Weights of a small GPT-style language model, trained from scratch on English Wikipedia.
Architecture: RMSNorm before each block, rotary positions.
Training: a variant of SOAP for these matrices, 167M tokens, 2547 steps.
Each number is 50 + 10 x the weight over its row's rms, rounded and kept within 0 to 99. Layers, rows and columns count from 0. The size before them is the row's rms in percent of the matrix's.

# layer 3 MLP up, 384x128, rms 0.083, rows 104-140, columns 0-63
099:48 38 51 62 61 43 45 69 52 61 56 62 55 42 46 55 39 47 38 37 47 65 40 29 49 57 41 46 48 39 51 50 59 54 68 51 54 59 57 54 68 56 51 34 55 37 42 60 39 56 72 40 50 65 50 50 34 52 55 55 52 45 40 64
106:39 52 42 57 51 57 46 60 45 64 71 58 59 45 47 60 49 47 52 47 38 63 49 38 43 54 56 49 47 44 59 49 50 72 43 55 55 61 60 32 44 56 62 40 36 43 50 41 57 65 65 50 52 46 40 49 47 38 66 55 30 34 31 54
101:55 44 37 55 39 42 49 31 41 53 62 38 53 40 54 47 67 48 43 77 45 46 51 63 52 46 49 46 55 51 51 77 37 30 59 44 49 41 48 67 52 58 56 59 45 42 53 50 46 53 53 50 55 71 52 59 51 52 59 41 50 41 61 53
115:39 22 46 55 69 37 50 46 46 56 52 33 40 52 52 30 55 44 50 80 54 59 62 70 40 51 46 47 44 47 47 58 30 57 48 40 50 50 53 70 49 44 52 47 52 54 26 42 53 55 44 34 66 67 54 68 45 46 51 40 40 53 41 28
094:64 31 56 47 39 58 47 63 54 57 35 56 47 62 46 68 26 28 46 69 46 51 44 42 50 40 47 54 57 44 51 37 50 53 46 39 36 66 44 49 45 43 39 65 46 58 74 32 49 47 52 50 68 62 62 52 49 50 52 39 45 56 44 48
095:46 43 55 56 40 44 40 59 46 61 40 54 42 40 52 46 57 46 49 57 31 48 51 52 47 55 70 48 57 45 44 39 52 48 46 58 55 44 69 45 41 40 45 57 46 61 61 45 47 43 55 45 45 44 46 51 61 47 52 43 30 47 58 51
103:59 27 44 62 55 52 28 55 45 53 36 47 42 52 55 37 42 37 47 61 61 32 45 53 41 55 58 67 41 54 60 44 57 48 56 53 52 80 46 35 66 47 56 66 53 58 45 39 39 32 60 59 53 51 44 49 63 61 56 64 41 53 44 49
108:46 32 58 51 57 61 36 50 56 53 51 45 50 41 50 51 46 68 38 53 74 66 44 47 61 48 60 58 48 45 37 57 41 50 52 65 54 44 41 59 60 73 63 55 39 38 74 44 50 57 41 52 47 42 39 47 57 46 35 47 42 46 56 47
086:49 47 52 53 48 60 39 54 15 41 60 46 45 41 49 35 41 57 45 52 64 42 60 43 45 45 47 45 52 59 51 55 47 51 45 39 48 34 71 53 51 45 53 54 46 68 43 62 50 36 60 58 51 40 30 60 53 53 53 49 58 67 45 45
101:51 49 40 47 46 40 41 55 52 52 64 61 53 48 50 62 61 67 50 43 54 58 59 53 33 45 61 48 44 30 53 49 57 63 66 42 58 65 44 53 43 38 39 53 57 27 50 50 47 35 47 58 41 63 37 48 68 33 62 71 68 44 60 59
092:29 53 51 47 49 45 52 66 49 34 42 48 34 53 50 67 46 56 49 40 42 66 40 45 52 64 61 52 64 57 67 46 59 68 50 43 57 44 41 69 70 58 58 44 42 43 60 34 56 48 40 36 34 45 48 45 60 65 57 45 48 55 52 47
108:64 44 55 58 50 54 45 47 51 61 44 24 32 42 42 63 51 57 74 30 55 52 46 52 42 33 57 48 29 54 51 51 51 43 51 40 49 46 54 61 68 78 41 36 52 46 47 57 47 51 46 48 53 47 70 35 52 64 55 48 45 52 50 45
097:56 43 49 76 63 40 64 54 39 38 37 50 51 57 52 74 26 39 52 41 75 57 69 43 46 42 56 45 47 68 54 43 60 49 46 43 56 45 57 35 43 46 42 45 49 54 44 49 46 62 53 63 53 54 51 47 61 49 58 45 16 57 48 44
108:41 55 47 46 41 56 37 41 59 44 57 54 76 45 59 41 63 44 42 38 45 65 42 44 46 49 35 49 51 54 63 48 51 35 44 62 50 73 58 39 55 53 49 62 55 48 33 49 55 61 51 50 45 57 55 58 62 69 61 59 31 60 68 64
101:63 60 42 38 58 63 60 56 48 55 51 37 40 58 46 55 40 49 48 50 61 44 25 75 51 58 71 42 40 53 40 44 48 71 32 31 43 49 41 67 46 51 36 46 63 44 46 43 52 51 44 49 54 40 51 40 51 44 61 37 58 43 25 51
091:55 45 54 51 56 41 38 40 41 55 41 41 39 65 44 57 50 62 52 53 41 57 39 51 47 36 36 71 39 47 32 54 57 35 31 39 58 38 40 47 47 64 62 44 43 71 54 51 60 49 48 33 57 44 57 69 44 44 50 56 49 44 73 38
083:45 51 38 47 29 47 41 57 43 37 51 62 46 51 48 53 52 44 44 35 43 41 54 60 44 28 50 53 47 35 44 69 42 36 52 41 48 52 49 45 48 59 63 36 56 65 46 54 41 63 47 63 70 45 32 57 45 43 41 35 48 51 44 63
108:28 45 19 50 52 54 49 50 41 43 33 57 48 50 71 60 51 50 62 52 54 44 43 49 46 52 36 41 52 45 63 47 71 58 57 59 42 32 61 51 41 61 56 49 51 54 68 47 45 61 51 63 48 47 53 55 46 61 65 46 46 36 66 49
107:47 47 36 48 53 56 43 46 38 51 46 65 50 46 56 54 65 46 39 54 41 53 60 56 52 61 43 52 58 51 54 58 45 43 68 29 51 54 63 55 41 44 61 46 45 47 36 50 64 56 64 53 57 63 45 58 41 51 32 48 57 61 45 55
108:54 42 53 30 59 49 43 36 48 57 50 37 52 57 48 74 42 41 47 53 62 63 54 55 38 54 72 41 46 38 55 45 38 62 56 47 53 41 62 34 43 52 59 45 68 51 69 47 44 51 44 46 39 53 50 25 44 35 53 54 52 46 41 45
103:61 46 51 54 58 61 35 57 33 58 42 36 25 47 63 48 33 31 44 56 48 53 52 46 49 47 47 51 39 52 62 65 56 66 53 38 31 44 36 60 42 62 49 45 40 40 49 47 57 52 53 52 49 43 22 48 58 39 36 41 63 44 50 65
097:53 43 56 34 52 43 49 33 51 55 46 68 40 47 42 56 49 36 53 63 42 37 51 44 52 69 58 55 64 41 51 59 55 50 54 55 70 50 35 64 59 27 58 40 45 46 48 57 42 58 55 42 30 45 34 47 61 37 57 63 43 48 41 56
110:41 52 55 56 49 64 51 50 50 47 50 66 54 50 38 45 52 40 38 55 49 43 60 59 50 35 52 45 62 38 53 56 55 63 59 39 52 71 42 52 53 55 56 41 25 47 68 72 52 61 58 53 50 69 56 48 50 47 51 51 43 72 42 48
103:48 55 55 55 31 61 58 57 47 22 51 48 50 60 60 39 61 54 44 60 30 58 41 32 64 36 53 46 74 42 37 61 49 43 57 47 65 31 55 46 56 49 46 39 28 55 58 34 61 45 53 67 50 42 69 39 37 47 44 42 44 37 55 49
094:55 54 54 52 44 62 67 49 41 54 42 62 39 50 37 56 49 46 41 57 50 66 49 48 64 42 57 60 36 28 50 33 50 37 58 52 56 51 27 57 45 40 43 45 49 64 74 55 49 61 43 35 46 45 65 41 36 62 35 63 53 60 42 52
100:56 49 29 56 65 42 55 60 53 38 51 40 46 41 45 38 55 59 34 53 51 60 33 48 55 30 46 64 50 46 46 57 65 59 41 62 42 74 61 42 63 49 65 49 50 57 43 50 38 51 56 54 50 38 29 35 34 50 49 58 61 41 54 40
107:55 50 55 65 52 41 32 55 51 58 52 47 46 38 59 33 58 30 60 42 55 56 52 52 63 52 40 42 58 68 45 50 67 44 57 56 54 63 64 42 56 59 58 57 49 60 52 59 66 38 69 43 69 45 35 68 58 37 47 59 37 55 66 52
108:49 51 54 61 63 41 51 43 58 50 59 51 48 77 61 47 58 40 47 44 62 58 62 50 29 33 65 62 66 56 50 42 44 46 31 61 58 46 46 60 35 58 56 55 64 76 37 29 48 57 47 47 44 35 57 63 57 52 43 55 38 40 23 40
096:44 34 60 57 36 54 35 50 37 58 50 47 79 47 39 33 44 48 41 28 41 34 56 37 42 66 62 49 47 53 44 52 51 77 61 41 53 45 41 61 54 41 46 54 48 48 66 42 46 47 39 60 42 73 50 60 51 60 38 48 51 51 67 47
092:64 52 63 57 45 53 59 42 60 47 52 46 34 53 52 57 64 45 26 36 67 64 48 52 54 57 40 57 50 49 40 41 44 42 53 62 44 56 37 58 44 40 56 48 62 65 49 48 55 56 56 63 58 48 71 33 56 48 54 38 44 68 67 32
102:55 52 77 47 59 45 54 43 37 71 60 51 65 52 41 30 42 23 59 42 47 76 59 46 44 49 75 58 41 46 58 50 52 61 59 54 47 48 49 40 58 52 50 55 54 39 50 31 43 65 48 57 36 38 46 42 51 62 56 70 40 52 58 50
108:27 60 47 42 37 77 47 60 54 59 38 40 40 43 38 48 36 52 48 38 46 49 60 47 52 50 37 58 49 47 44 55 50 61 55 56 52 34 52 49 34 47 25 46 61 50 45 60 48 44 45 53 42 44 55 59 54 57 51 31 61 32 40 50
086:31 45 39 41 48 51 46 41 60 68 69 58 46 51 36 51 54 53 55 44 47 48 48 48 61 49 44 51 57 51 44 58 50 32 48 54 68 59 74 63 52 56 55 49 56 39 47 66 53 47 48 49 34 54 34 40 52 56 40 48 56 58 73 61
097:53 47 33 54 44 58 45 44 65 75 52 63 44 52 55 44 48 45 52 55 42 28 58 54 39 33 63 46 50 37 39 56 37 49 35 62 48 56 45 63 62 56 58 45 57 44 33 55 44 34 52 54 46 36 45 67 53 39 75 43 68 61 48 53
095:59 60 63 61 40 38 68 42 53 54 59 40 55 46 49 50 44 49 62 49 42 52 63 48 60 41 44 43 64 30 39 57 49 43 49 54 37 42 46 47 40 40 46 60 69 47 60 53 39 51 61 45 44 40 41 56 59 51 45 54 40 64 38 62
107:57 47 57 34 42 42 60 38 55 39 55 51 44 44 46 55 59 67 49 48 51 60 55 44 54 47 28 34 56 57 37 68 49 56 39 49 58 39 38 43 60 54 21 59 50 67 59 38 38 49 60 57 47 59 50 39 42 36 63 75 38 57 54 49
091:63 57 62 60 53 47 36 49 44 68 32 63 51 54 50 56 34 19 37 46 37 49 52 26 51 47 51 39 60 50 58 52 48 55 43 65 49 46 54 30 55 46 68 49 50 49 50 39 47 39 53 49 44 60 38 41 68 55 53 29 54 59 44 57
# layer 3 MLP down (transposed), 384x128, rms 0.0827, rows 104-139, columns 0-63
094:52 45 62 67 49 55 56 54 56 38 45 52 54 47 46 73 53 63 39 56 69 73 49 58 71 72 64 64 43 40 48 44 47 53 50 52 57 48 58 58 34 52 48 71 56 51 43 55 38 35 47 42 54 58 45 53 54 39 54 44 46 34 47 61
101:59 44 41 46 31 44 50 51 71 45 29 56 44 44 56 46 38 46 68 40 66 41 48 59 54 45 42 57 60 60 41 46 49 50 47 44 42 52 61 59 65 62 47 68 72 70 46 48 52 46 43 54 54 47 36 38 73 65 44 49 46 56 65 62
094:55 72 26 65 38 52 46 52 70 38 49 45 44 48 67 43 47 45 50 50 34 58 30 52 53 64 52 60 60 41 36 54 57 40 46 49 54 30 47 55 48 35 46 53 42 48 31 45 58 32 54 61 57 58 62 49 42 53 50 73 43 35 74 39
104:40 32 47 56 74 49 43 57 50 56 38 47 54 54 54 41 44 44 39 76 57 57 54 69 46 55 50 47 48 37 57 56 26 53 54 29 57 55 56 59 75 49 57 43 48 59 38 44 48 48 52 52 43 56 51 63 51 52 39 57 56 54 54 38
097:50 42 57 60 67 46 45 67 48 64 65 41 44 57 38 56 63 52 45 61 50 50 45 61 43 44 52 32 60 45 48 33 56 42 45 30 46 65 43 37 51 66 19 45 38 47 61 39 44 51 52 37 61 54 44 39 45 57 64 43 55 60 45 61
100:35 26 55 49 47 47 37 41 47 54 51 42 48 52 50 70 55 59 48 61 48 44 52 60 46 40 50 55 41 57 37 38 49 29 64 58 50 67 52 41 47 40 56 36 54 47 28 56 45 46 35 54 53 47 44 64 41 56 31 77 47 54 56 31
103:56 53 41 56 63 64 63 42 51 50 49 58 36 49 39 37 53 27 52 59 65 34 56 37 47 40 57 49 61 42 41 56 41 52 49 48 54 62 42 47 49 39 40 67 40 70 55 28 28 42 39 59 44 49 45 39 56 49 42 71 65 50 40 41
104:40 46 50 42 34 55 40 38 73 49 53 54 39 37 46 69 61 52 40 56 36 45 40 52 61 68 42 41 39 49 41 35 47 67 48 46 48 46 58 55 47 46 52 65 57 54 43 45 48 42 61 45 47 54 49 43 33 33 63 61 53 29 39 56
091:61 56 48 49 58 50 56 53 49 41 57 54 55 51 41 47 75 49 48 36 38 44 47 50 48 48 57 56 54 35 68 59 68 51 34 60 69 38 58 68 48 50 24 39 37 49 57 58 52 38 51 38 45 46 67 64 57 34 40 52 56 46 42 51
094:57 59 55 60 54 70 60 50 61 60 46 56 39 58 42 53 61 37 44 64 50 52 44 60 68 67 42 67 50 42 43 57 52 50 37 56 56 31 40 55 54 34 60 48 50 71 42 56 54 62 46 43 69 67 60 64 59 72 51 55 30 52 68 48
103:38 57 50 55 51 63 58 52 37 45 46 61 50 46 62 52 75 55 57 53 48 60 55 62 46 44 60 57 62 63 52 57 53 56 58 45 45 30 40 58 54 52 44 39 49 54 55 45 73 51 34 49 38 30 46 61 42 46 54 33 51 46 35 46
094:53 50 54 57 40 58 42 55 62 39 53 70 50 46 63 44 48 40 70 85 51 58 43 57 65 60 32 41 66 55 44 49 59 46 45 56 29 58 46 46 29 28 52 55 62 49 43 36 64 58 61 49 54 62 47 51 54 49 36 49 49 44 47 50
098:43 40 50 46 63 42 42 55 68 49 38 58 51 40 36 41 32 49 47 65 43 37 58 49 54 39 60 50 36 50 70 73 47 56 50 45 44 50 48 30 48 63 54 52 40 50 51 54 39 53 56 39 35 73 70 38 61 64 48 31 48 64 52 54
094:46 53 55 34 70 34 50 61 61 55 58 50 62 61 53 37 61 53 45 51 43 61 57 43 46 44 36 41 39 58 67 50 53 45 27 51 41 49 46 57 48 46 56 38 46 49 66 42 38 56 59 36 75 30 50 51 66 49 43 53 57 49 72 38
106:55 59 52 53 74 66 52 30 35 39 52 46 44 35 54 40 52 70 56 31 50 52 66 28 44 67 44 51 67 49 55 62 47 58 50 40 56 47 54 44 54 49 56 54 32 53 68 57 39 40 50 47 49 51 44 63 52 41 58 48 38 41 19 34
095:46 48 29 56 31 57 51 47 44 52 30 48 40 37 40 55 38 41 41 37 47 59 59 45 50 46 48 23 52 51 60 46 51 58 42 61 68 55 43 53 48 50 63 57 50 24 37 44 43 49 51 39 50 39 52 51 42 61 53 47 61 62 34 63
098:42 61 47 31 28 51 41 54 37 35 46 64 42 42 56 59 38 30 42 57 45 62 68 69 50 42 53 39 48 53 33 54 40 51 50 56 45 34 41 60 70 47 52 48 50 49 53 68 50 54 33 69 73 44 57 50 35 59 44 32 46 54 53 45
117:40 57 42 72 40 61 73 51 50 68 28 57 39 61 55 44 47 47 64 57 48 51 50 40 48 64 54 35 66 46 43 43 40 45 38 47 47 30 60 46 33 53 45 41 58 59 64 54 47 50 48 63 44 45 43 52 58 61 63 53 60 58 45 32
101:69 52 55 53 42 39 44 52 55 32 54 43 68 53 38 43 43 56 41 46 60 43 59 37 54 50 54 63 59 52 33 53 35 35 53 53 55 48 40 36 47 43 48 44 47 48 54 18 48 41 50 67 31 44 43 47 56 50 48 55 60 58 65 56
104:69 64 45 49 22 52 64 60 53 75 55 58 73 44 51 45 55 69 51 42 48 58 32 48 47 35 33 55 40 31 43 54 41 51 53 54 71 65 43 48 61 39 32 42 44 42 49 36 48 67 46 52 52 52 43 53 58 65 52 47 47 42 52 57
098:56 38 58 39 49 42 41 32 68 34 55 61 56 79 57 42 55 44 53 48 44 44 58 67 77 51 53 45 47 53 40 41 48 52 48 53 67 55 42 46 34 55 41 48 64 45 50 41 56 56 48 49 54 63 47 49 35 61 64 51 48 35 55 30
105:52 62 48 43 35 29 53 59 65 51 46 62 40 51 53 67 45 60 43 43 47 41 46 47 48 26 44 42 50 58 64 69 56 38 59 53 61 49 61 57 55 57 48 50 49 59 55 51 64 39 45 53 46 69 58 69 60 42 64 42 29 44 45 47
105:53 57 56 69 49 73 50 43 55 43 61 55 40 45 45 32 54 53 41 59 67 67 46 43 63 53 35 48 65 32 51 53 37 51 35 65 59 66 62 46 50 62 47 52 42 55 69 43 49 52 52 33 50 50 58 60 66 41 47 59 46 56 44 53
107:57 42 52 38 26 90 57 53 53 56 42 50 50 50 47 55 42 41 52 49 27 44 52 65 49 45 39 65 59 51 53 49 33 45 47 48 55 29 57 43 50 45 60 39 57 70 50 48 58 50 37 45 26 54 59 33 42 56 59 48 52 29 50 62
099:59 59 57 44 51 42 49 47 47 41 53 46 60 59 58 55 52 53 50 39 57 37 40 55 55 33 52 74 50 60 51 41 50 62 47 49 29 31 37 30 52 47 49 65 37 51 47 49 52 21 50 55 42 43 37 56 55 63 53 40 42 50 60 61
099:62 55 33 64 58 41 59 46 44 61 59 52 45 39 53 58 68 56 61 48 45 63 50 54 50 52 48 60 74 60 50 41 45 50 46 57 53 45 56 45 49 65 48 37 54 44 37 34 35 51 52 55 50 43 49 48 35 39 53 33 47 44 48 48
106:44 54 49 43 61 62 42 29 48 36 54 56 42 54 55 54 43 56 42 52 50 51 69 49 67 47 47 34 61 49 49 43 57 41 40 45 36 31 34 48 54 60 65 43 51 46 66 65 55 33 48 59 56 54 52 46 32 65 56 46 40 47 72 61
103:54 48 34 58 56 35 51 62 38 60 59 45 61 56 38 51 47 60 61 49 37 48 57 42 64 40 49 62 51 50 55 54 42 54 52 54 57 42 56 36 41 38 43 73 51 41 34 57 38 40 37 54 64 49 45 71 54 70 56 58 57 39 40 63
099:40 46 39 53 58 29 34 54 56 49 65 44 59 43 50 53 50 36 58 53 53 46 51 47 41 37 49 28 43 61 42 50 23 18 50 46 60 54 57 46 43 59 60 50 49 44 38 62 44 64 50 54 53 43 66 53 43 68 36 55 42 70 28 51
094:70 38 55 55 53 52 49 47 49 34 64 58 57 42 67 51 61 37 52 69 53 41 55 55 58 48 51 37 31 57 48 40 57 54 56 31 65 40 41 58 49 63 38 47 49 54 40 50 41 39 36 47 42 40 50 50 56 66 47 46 48 42 40 27
102:60 53 61 50 39 55 40 45 40 62 58 58 55 40 43 43 55 61 45 30 44 39 54 55 46 59 71 52 44 63 72 46 64 44 45 53 57 25 51 48 44 35 41 45 34 36 43 80 47 39 56 58 32 52 54 32 43 55 60 48 49 54 59 45
103:68 41 51 56 68 49 60 51 36 42 53 52 42 47 40 42 50 46 64 68 47 51 51 57 53 58 63 51 63 48 52 66 64 36 52 39 52 43 44 59 57 65 65 36 49 37 55 31 61 53 52 50 52 65 52 52 48 52 58 52 27 55 51 59
094:47 49 63 52 62 43 46 55 49 72 52 49 39 46 60 48 50 48 51 62 34 58 40 61 34 53 33 60 42 52 55 53 64 46 45 49 48 67 66 35 63 32 51 48 30 45 55 50 48 57 40 41 38 52 48 57 42 58 44 61 56 42 36 43
102:38 53 52 32 66 43 36 51 73 32 50 51 52 64 32 53 35 45 51 58 57 24 44 56 58 47 43 53 38 42 52 56 66 51 53 53 46 47 43 59 60 62 41 61 72 46 40 40 62 21 59 46 52 27 48 47 55 42 60 64 55 62 54 54
102:42 52 48 56 63 44 52 55 63 55 41 41 44 50 40 59 57 54 37 47 58 48 40 32 56 46 46 55 43 47 48 45 45 41 59 45 37 55 71 65 44 56 51 68 55 57 52 45 52 51 55 55 49 51 61 38 58 55 50 52 51 41 75 50
109:56 57 53 49 58 48 58 45 50 44 65 54 61 50 41 61 61 54 36 38 55 41 31 75 46 35 56 41 41 59 40 45 23 57 66 64 33 55 49 28 51 71 36 51 58 47 55 58 51 47 35 68 42 61 45 50 55 57 53 58 39 50 53 45
# layer 3 MLP gate, 384x128, rms 0.0828, rows 105-140, columns 0-63
102:58 62 38 38 47 37 61 49 55 43 55 58 51 42 54 62 62 37 35 60 35 53 58 55 41 64 42 33 33 41 46 39 57 34 48 47 54 57 58 42 41 51 46 23 44 24 57 49 74 43 43 49 54 30 53 61 43 47 48 49 42 59 57 53
095:35 51 36 39 43 26 50 69 66 55 53 44 63 43 60 52 47 45 62 38 58 49 31 44 43 77 50 51 39 31 64 60 64 52 59 39 55 59 42 34 49 49 43 52 36 46 55 55 48 27 43 46 57 51 52 50 31 45 49 81 41 64 51 44
108:33 35 43 59 53 41 43 45 41 45 55 48 52 45 41 47 46 28 47 58 41 70 70 59 40 35 44 40 49 49 34 63 40 37 73 34 44 54 52 59 44 27 63 55 28 62 37 37 46 28 35 35 48 53 40 62 68 33 47 51 33 33 63 39
092:56 39 48 48 25 53 36 55 67 58 43 47 46 53 45 68 36 54 52 60 43 64 64 46 48 48 54 46 57 54 56 46 44 57 44 52 48 51 54 39 58 54 60 48 35 57 56 52 76 44 26 51 42 48 59 45 53 63 42 42 58 47 61 44
093:44 54 56 47 47 53 48 39 47 61 29 63 44 40 47 38 66 43 39 58 47 57 40 61 33 43 49 38 57 48 47 43 55 54 68 66 51 44 54 50 60 40 59 54 49 63 49 58 47 47 52 55 36 46 51 58 44 75 37 58 77 44 29 55
095:42 51 58 45 54 63 50 56 48 61 43 47 16 57 46 45 47 53 51 47 44 38 47 51 31 54 42 67 46 48 45 52 50 54 76 33 52 47 47 44 42 38 67 61 38 61 58 41 39 42 50 59 44 44 43 34 60 40 41 49 58 36 53 50
103:44 67 58 46 51 48 35 34 58 35 46 44 60 59 47 64 54 60 57 48 53 31 47 33 50 56 40 53 40 55 50 48 43 46 43 43 63 54 50 55 58 34 40 41 34 50 50 60 46 39 39 52 47 64 50 45 42 72 42 59 70 39 35 44
084:54 57 45 60 57 43 55 52 29 55 48 48 50 47 58 50 49 60 55 56 49 37 71 48 36 45 61 41 67 60 52 39 56 43 47 45 59 35 50 49 49 53 34 47 45 46 54 58 63 58 47 51 60 28 47 53 45 50 62 63 67 56 43 54
103:51 42 41 45 32 31 39 60 36 52 45 50 45 46 56 62 39 57 54 51 37 60 49 42 35 40 61 62 54 53 60 48 49 64 52 48 54 62 62 49 52 64 45 52 67 26 54 54 41 50 32 53 26 52 43 47 62 37 63 72 59 49 46 59
097:56 46 44 61 55 45 67 56 64 55 54 59 47 84 55 50 41 49 46 33 30 39 56 46 53 47 49 39 41 50 57 43 47 61 50 50 48 60 53 64 52 62 60 58 58 50 55 48 42 34 49 43 50 47 67 37 42 54 49 51 59 64 62 40
096:48 47 53 47 64 39 59 47 55 57 74 51 52 53 43 55 49 41 73 56 35 63 57 31 43 55 47 60 72 40 38 52 59 59 60 47 59 66 41 65 46 41 58 33 52 40 45 51 59 33 75 59 64 50 56 51 48 52 55 32 62 45 63 52
087:41 37 54 34 58 48 39 33 45 54 23 58 48 34 54 33 49 42 44 48 59 51 55 48 48 33 51 53 37 55 60 62 45 58 47 40 43 71 47 49 63 47 56 55 60 52 50 55 74 65 53 35 50 60 57 53 32 36 46 50 59 58 43 57
107:47 47 64 43 48 58 58 52 47 46 61 50 59 41 53 15 40 59 58 56 58 62 43 52 44 47 47 59 59 53 49 45 40 49 57 67 32 69 54 60 62 55 39 63 50 53 33 47 36 52 53 64 57 52 54 50 58 32 58 42 53 63 42 55
102:55 72 46 51 50 45 54 62 59 49 39 49 57 53 45 42 55 34 58 52 65 29 47 55 57 54 65 30 31 41 41 40 62 59 44 34 60 48 57 62 45 41 36 36 65 40 62 56 54 49 60 63 27 50 45 48 40 53 51 41 42 69 48 52
095:40 44 49 66 55 67 43 57 53 71 39 53 62 33 42 44 65 43 44 47 40 63 51 51 63 61 41 53 65 50 65 58 41 58 59 41 62 47 38 42 41 57 55 53 45 34 50 58 42 59 57 47 46 44 64 40 45 54 69 53 67 57 39 62
086:44 55 48 46 60 53 67 49 42 34 44 46 49 41 52 59 56 54 46 57 47 59 43 49 47 41 58 26 44 82 36 46 53 57 43 73 52 54 44 57 48 42 40 48 37 49 51 60 64 55 45 54 33 64 43 36 40 50 40 58 55 47 41 40
106:59 62 73 57 47 46 54 61 52 48 50 42 52 47 39 37 54 56 44 52 39 59 62 51 38 53 76 32 50 67 53 51 31 47 30 52 44 59 49 61 47 44 26 54 51 57 41 44 54 69 71 59 59 50 41 62 48 56 36 45 44 45 47 45
099:60 54 72 60 62 59 53 61 43 66 47 50 55 34 52 58 56 53 41 56 58 39 55 35 70 53 58 52 62 45 43 49 69 47 34 46 41 61 50 51 56 52 42 58 58 54 49 45 35 25 61 61 48 36 52 35 54 64 51 55 53 61 59 39
110:35 46 33 59 42 64 62 49 48 40 40 47 43 53 68 42 62 66 41 46 58 42 32 37 59 58 29 45 39 45 54 38 54 66 60 56 55 56 47 47 48 24 32 59 37 56 40 61 37 52 46 47 40 58 32 53 67 61 52 49 38 38 57 48
102:67 37 40 43 35 55 41 60 47 57 62 45 48 48 55 43 39 29 33 46 52 37 51 46 45 55 42 56 51 50 51 48 33 56 57 45 55 61 42 25 50 51 60 46 42 35 46 54 49 71 42 58 42 32 63 56 61 37 50 42 51 53 50 43
114:44 45 48 44 51 46 48 45 48 53 62 62 35 47 49 58 62 57 43 67 46 53 38 49 45 48 41 48 57 30 55 46 64 69 59 62 56 42 41 63 61 43 61 43 32 34 61 41 57 48 44 60 47 48 51 44 47 39 45 55 37 51 37 43
104:58 50 63 40 52 55 58 56 57 44 45 39 34 48 44 62 58 42 46 48 51 39 43 49 42 50 38 59 43 43 47 65 30 49 60 44 48 55 44 47 45 54 53 53 51 51 43 38 51 62 51 33 43 51 56 47 44 16 46 47 63 44 38 43
106:57 58 48 59 38 47 41 57 54 51 51 52 40 55 63 41 54 61 55 55 40 49 45 45 47 57 69 42 43 54 55 47 48 60 37 71 46 49 48 56 34 47 52 58 50 71 57 69 59 51 36 67 41 32 38 63 27 65 63 45 54 51 48 52
099:31 55 40 54 41 55 59 59 51 30 56 59 43 34 40 56 46 47 44 54 45 56 59 44 59 74 43 42 55 45 28 48 71 37 48 44 56 65 52 55 42 54 56 42 46 56 51 59 37 65 55 40 56 53 66 47 45 51 32 49 46 55 38 36
096:50 43 51 56 71 55 51 50 33 57 50 36 41 47 35 62 50 33 47 46 43 37 59 61 51 59 60 40 65 51 41 55 45 59 49 41 57 47 36 47 51 46 40 73 57 54 58 51 41 38 50 64 39 58 49 50 56 57 54 47 40 52 41 45
113:38 53 55 65 46 43 43 54 45 70 61 32 49 33 65 60 57 50 47 41 42 64 56 55 72 42 51 43 54 57 46 41 49 59 46 42 46 61 47 56 48 52 48 46 50 46 49 55 56 38 63 53 47 50 45 61 64 30 70 54 32 57 57 56
106:69 64 29 45 49 54 60 57 34 56 57 75 50 44 43 49 46 63 68 55 50 38 40 59 44 43 59 35 34 54 52 62 53 55 54 51 45 45 65 35 54 36 44 37 62 22 55 65 29 50 52 52 55 56 35 45 50 53 44 42 57 29 59 58
086:51 62 38 65 51 44 55 59 63 24 57 57 39 43 58 52 66 44 65 62 64 65 37 63 43 63 42 61 54 39 67 38 46 49 39 49 52 63 66 48 71 59 35 49 43 32 38 57 37 58 60 46 64 46 50 50 43 46 45 60 43 64 40 65
097:44 38 61 45 46 68 41 39 44 57 36 31 50 44 51 42 68 62 41 48 43 50 42 37 49 52 58 42 59 48 56 39 49 53 66 57 50 64 44 49 56 51 45 55 48 63 68 44 48 58 58 37 52 64 60 48 30 37 55 40 39 48 48 61
099:72 50 53 42 52 62 46 52 36 49 61 37 47 39 61 35 46 43 50 40 35 45 62 56 65 33 56 61 69 43 31 62 33 49 42 64 47 41 40 43 55 57 50 55 61 49 49 44 49 43 33 56 54 38 46 38 57 50 54 47 30 42 47 49
107:47 50 57 43 56 52 40 57 52 27 56 53 48 57 44 58 50 52 66 50 43 49 56 65 50 42 44 41 57 51 46 38 51 50 53 48 51 60 47 62 53 53 63 32 46 49 51 38 67 56 71 40 60 52 56 57 62 40 57 78 48 54 58 37
096:39 52 50 48 58 58 52 40 41 58 34 47 42 40 51 63 66 52 56 43 46 44 58 58 47 39 53 52 54 50 39 47 60 56 54 33 48 52 46 58 42 51 42 39 61 46 47 44 31 41 39 62 72 59 52 64 34 51 67 51 51 49 47 43
089:63 53 49 57 55 66 34 51 40 47 52 43 43 44 50 43 68 47 46 50 33 42 50 49 47 47 54 59 52 69 54 29 52 44 56 60 63 54 51 51 33 42 49 74 44 70 29 54 49 66 57 56 54 41 54 53 39 57 63 47 60 62 61 44
100:41 44 55 53 65 41 46 54 43 50 28 65 52 61 69 43 54 62 53 42 45 46 50 26 49 52 40 41 67 62 55 46 65 55 45 45 48 60 52 55 49 31 35 52 58 44 52 42 45 53 29 38 35 56 40 42 46 41 56 57 56 55 20 44
094:53 41 52 40 69 34 29 48 56 54 43 49 56 43 48 39 56 53 62 49 47 50 51 65 51 58 42 51 38 43 53 59 42 57 59 67 68 40 49 53 45 40 54 51 55 72 63 46 37 52 53 59 44 63 41 47 37 46 46 48 36 43 44 49
087:54 52 46 45 58 68 51 35 43 43 71 29 44 46 58 33 56 64 50 74 72 43 54 60 37 43 39 52 62 49 50 59 43 72 40 42 49 60 65 52 59 38 21 39 41 48 43 70 46 60 36 36 39 42 52 68 60 51 39 49 54 47 48 48